Weights of a small transformer language model.
Architecture: RMSNorm before each block, rotary positions, no biases in attention or MLP, tied embeddings.
Training: a variant of Adam for these matrices, 994M tokens, 3793 steps.
Each number is 128 + 24 x the weight over its row's rms, rounded and kept within 0 to 255. Layers, rows and columns count from 0. Numbers have three digits each. The size before them is the row's rms in percent of the matrix's.

# layer 4 MLP gate, 1536x192, rms 0.0912, rows 106-120, columns 128-191
105:142176181124124146134169154133120113141130109112186139191130140128113195154134154119121091135093086115156073093168120118131187142128146129128117164118095114106112095097116165138130143113109103
097:114083125150127112103101088152171123076116133110083161125123138122160100129105126144174135137141146091152084125162133131127110149108109139128110135144129078118144140122127160127150117113140145
094:145168121116138121126129128077087136085121113132127095165123080146124139103124131109131163120101138174160148139156146143139108077151110092122124138136112085165147190104116065130112140123118120
094:158136145142132152153152094110125180066104107081102135087134100155154158097106128164139121121148084111131098100061151099148163130109140130107102162165102131103126134077149130110144127140106151
096:138155147131128118124162116090132155136159064129087114141114088105086115165104118134065119155098185119100116069118151158129109114144122102137104125157104101111110136148139148128129110157176158
099:145131105135128116145130145114140151113128097127143154181135120181142116149129104124141170134154141133131104135177141151102158160126137125132118121097158127104120093104077152097136165104180095
108:141123121115136115146122156140116086060187118139134118092122141110067084136119176138099126128165123138132125099130178132127128139139108115129132129133119106096098128127140124128140143088156072
089:176109144103160114166094111155103118129134115134155146150155085082125106133150130112123117129153081129095088118116147106137082122123129121160091092151120155136111099140127124169100094117115129
101:121112117093147135151135118148123137127167139113148143097158145169104154166155091154152125163134124118148101118129133082148083138166147092177146104121097114104099115144158076117160162138101112
091:149134116171085150151117131170128136126147108163130160134130120102113149147105159153078150124139146123135167116154107091109152129164113104158097123131133145096112077130140104105133141146177115
092:124114136125135104100151142164151140155085110151088162140134091132095149121129156089143153158134087163159095076168134099143122144109110099134147093134150136129079105130135127166140119111124130
092:152133164146128115082154122152146115096111154123151122163111156094169161168153132135127090133119122146095088060144133120116123086112082112137120137123126103148112138128134106143126132177120101
100:164163144116105092107071128131116145111165146139132146135146150127130095090139119116100084128115158147151117115096170134099154103157141097118140139127145069091112119119109115114141126136133121
100:124144111150103129135117129103160129075139124149144098166109133191105109124118134105100107116082138155124098110112121092147088134131112135112138143181149109182150127105134133112142169110146122
104:135157128137132134177086105126150126111141091164150159126112101120153124123131163164131170141138137143136137186117141121095105127153070111135116103130126134143149131151144127108083131107159145
# layer 4 MLP up, 1536x192, rms 0.083, rows 106-119, columns 128-191
108:091137141129100170149097118154111156125092111136134101121142136134094121113082145132114169136139136093117123130113064139085147094089092110089106085126148118106134149083119140082165112142147135
095:121146143122100167140159079090125114126144079102124092149132139121124109112095139090103170107119129176138180147128176106183108148128108155138147083105127095117134137137181136131117138144083119
098:114158179179133149140122136138104125143147089127150147129080171104137119143132147128150135126132146179124165102072147142142147137133102156165145137139110143141131151103097134098134143067171094
097:158121132109080103166137102127139085122123114105145123177114093160134157136118155125133165140136070105117106135112165102110143138149142114104165133113120148120086098105146128108134142130164139
095:119117154105123147086155168069126108141143109085103104123116085135138137121102121113132114135145154153089125137152144125115153087117112097148147150111140119152108144134147133142118134159130123
099:113101121084145112134054157135143150122149097132158178120120140135136135163173092132156110124168137122126102115171169140114101101108131149103125122137119150111129162140144115152147158126150076
109:140166155090086073083141158144102111145123100111080132172138130088118131133103135110118125149090111139128180088119138143121157129058110096104136108110139125129154127099084134114132138128094129
091:104139157119178149126125161115126089143103107143139142126143117121174170176095102160153186099099127117131122122111098130181111123136125186102126097093168145127117137080125135134151118103116110
104:156144137135156134111114146120144156120118105089144164107154128171114104130156134097129127142162108150176095116143117125169149120162141114118106132140130099126132145134129142139151139137161117
093:138125110107130163144077167101125091149111148133163110132131095100144135078135146103151130127135147134089156143137124093087120116141162087153113120145116130114129097158171119163129176115181141
097:133162106158110142111125098114142169160152114073152113153122077161172141132137136103128128138116111122128116099178121118101130100107158104124126124149103109126121107150139133141136155134140138
095:107119118112091083125136121080143129129151096074072126110120104070111155143116160140100106142121118150136099108155119144104150142112125103140070134150113124101106108141102125153138156179066120
098:128121117092137156122141103136111078104130109160103075140139127091115093094160169150114097121132091150147109117130116108139123144093082122163070093128131143090085154142133123094091128119122160
100:121099195156109155100114182117142144106142132153096089138142128120132111125149090106134125128125080099105158087125125122140093131153107163123124144089126175127115133136112138115141102148113111
# layer 4 MLP down (transposed), 1536x192, rms 0.083, rows 106-119, columns 128-191
108:112127145109121145152153097144132139129073127105123077113119136109118106148149084089106127141109131118157121089149140124079122060098130131117127131134148105097115137144122122089125114112096121
099:094115120130138122154105105103123147085153069144118087125140126183126139137134158116126150078084112128153092150113131088139132136140141151112142106141086126155102114121119105142130151116134136
100:155126134139107107124145123183152116107129140112150135118133167159084117130102154164125169117122150116126102141145145145116095107137131215160127139147162102091138132104142120118155093130123135
098:140115112142121123103168113148153169153120106093085094145117133145153146146122138134121101147157127106136133111130145174132134143184108133102134133172158118158130169090125146139128136126141116
097:134120149111106150154111115152093114082127117111128106144117136129110132154114156109102125059121153149135121144138126177166172125119151219129143146154106142161134152095081107141130125105086120
095:146146138118135144095116164114119154138114098107177101110132118084120157118110165114147170114168131187122125134145081076152127137136133127136157152141166146151176110109112145132126127136162081
112:136113118137121137119185123126141172139125161131171164128130162135141145121129179099137100127107143102132166108124136098100129119135143146152106119109091161140138123177105102157107073132089147
095:114138088118128153110132123122120134155153119161105124109137126134104126137136109168165156103121133089166162180156145112151115151120150227132141153110134110165120160140146168131147117144139129
103:186146115136165144153093183123094149134136116136141160137114147131098122146128136055115096088152159135139117139154119082179194097158100158123137129126141125158142137124136114139128128161127120
096:101142133129137160147179141111113149109144112136134120123087144122119109124117127147098194110077152072111139159146122144131147135172116079119143091088104154164130162113116150094100149112116140
097:135151116146144136128160151135127149147122096144153123153135143117107143127100140110150105011100129142137148108153135165124125121139121157112129115126219115113140131109161122145103130151159123
097:080045099137109114119098117150124119121137122125115113109161140140131130110139181121116117097124125157115129132111101105113083135167127209139113158164121112133106103142101098142128127173132127
101:129159153169149151129098161151133120148110146109159190151101147153166129102143140180123146093133124123152134144095143130089103119146148068119138142153188112178151118114126127112131147140100117
099:115097097119124112148148121134152119122125105135106163119135140147158106145134109152114152163123143081129114116098196129140172126133105124122110096096144111162121161143122128082175138156140104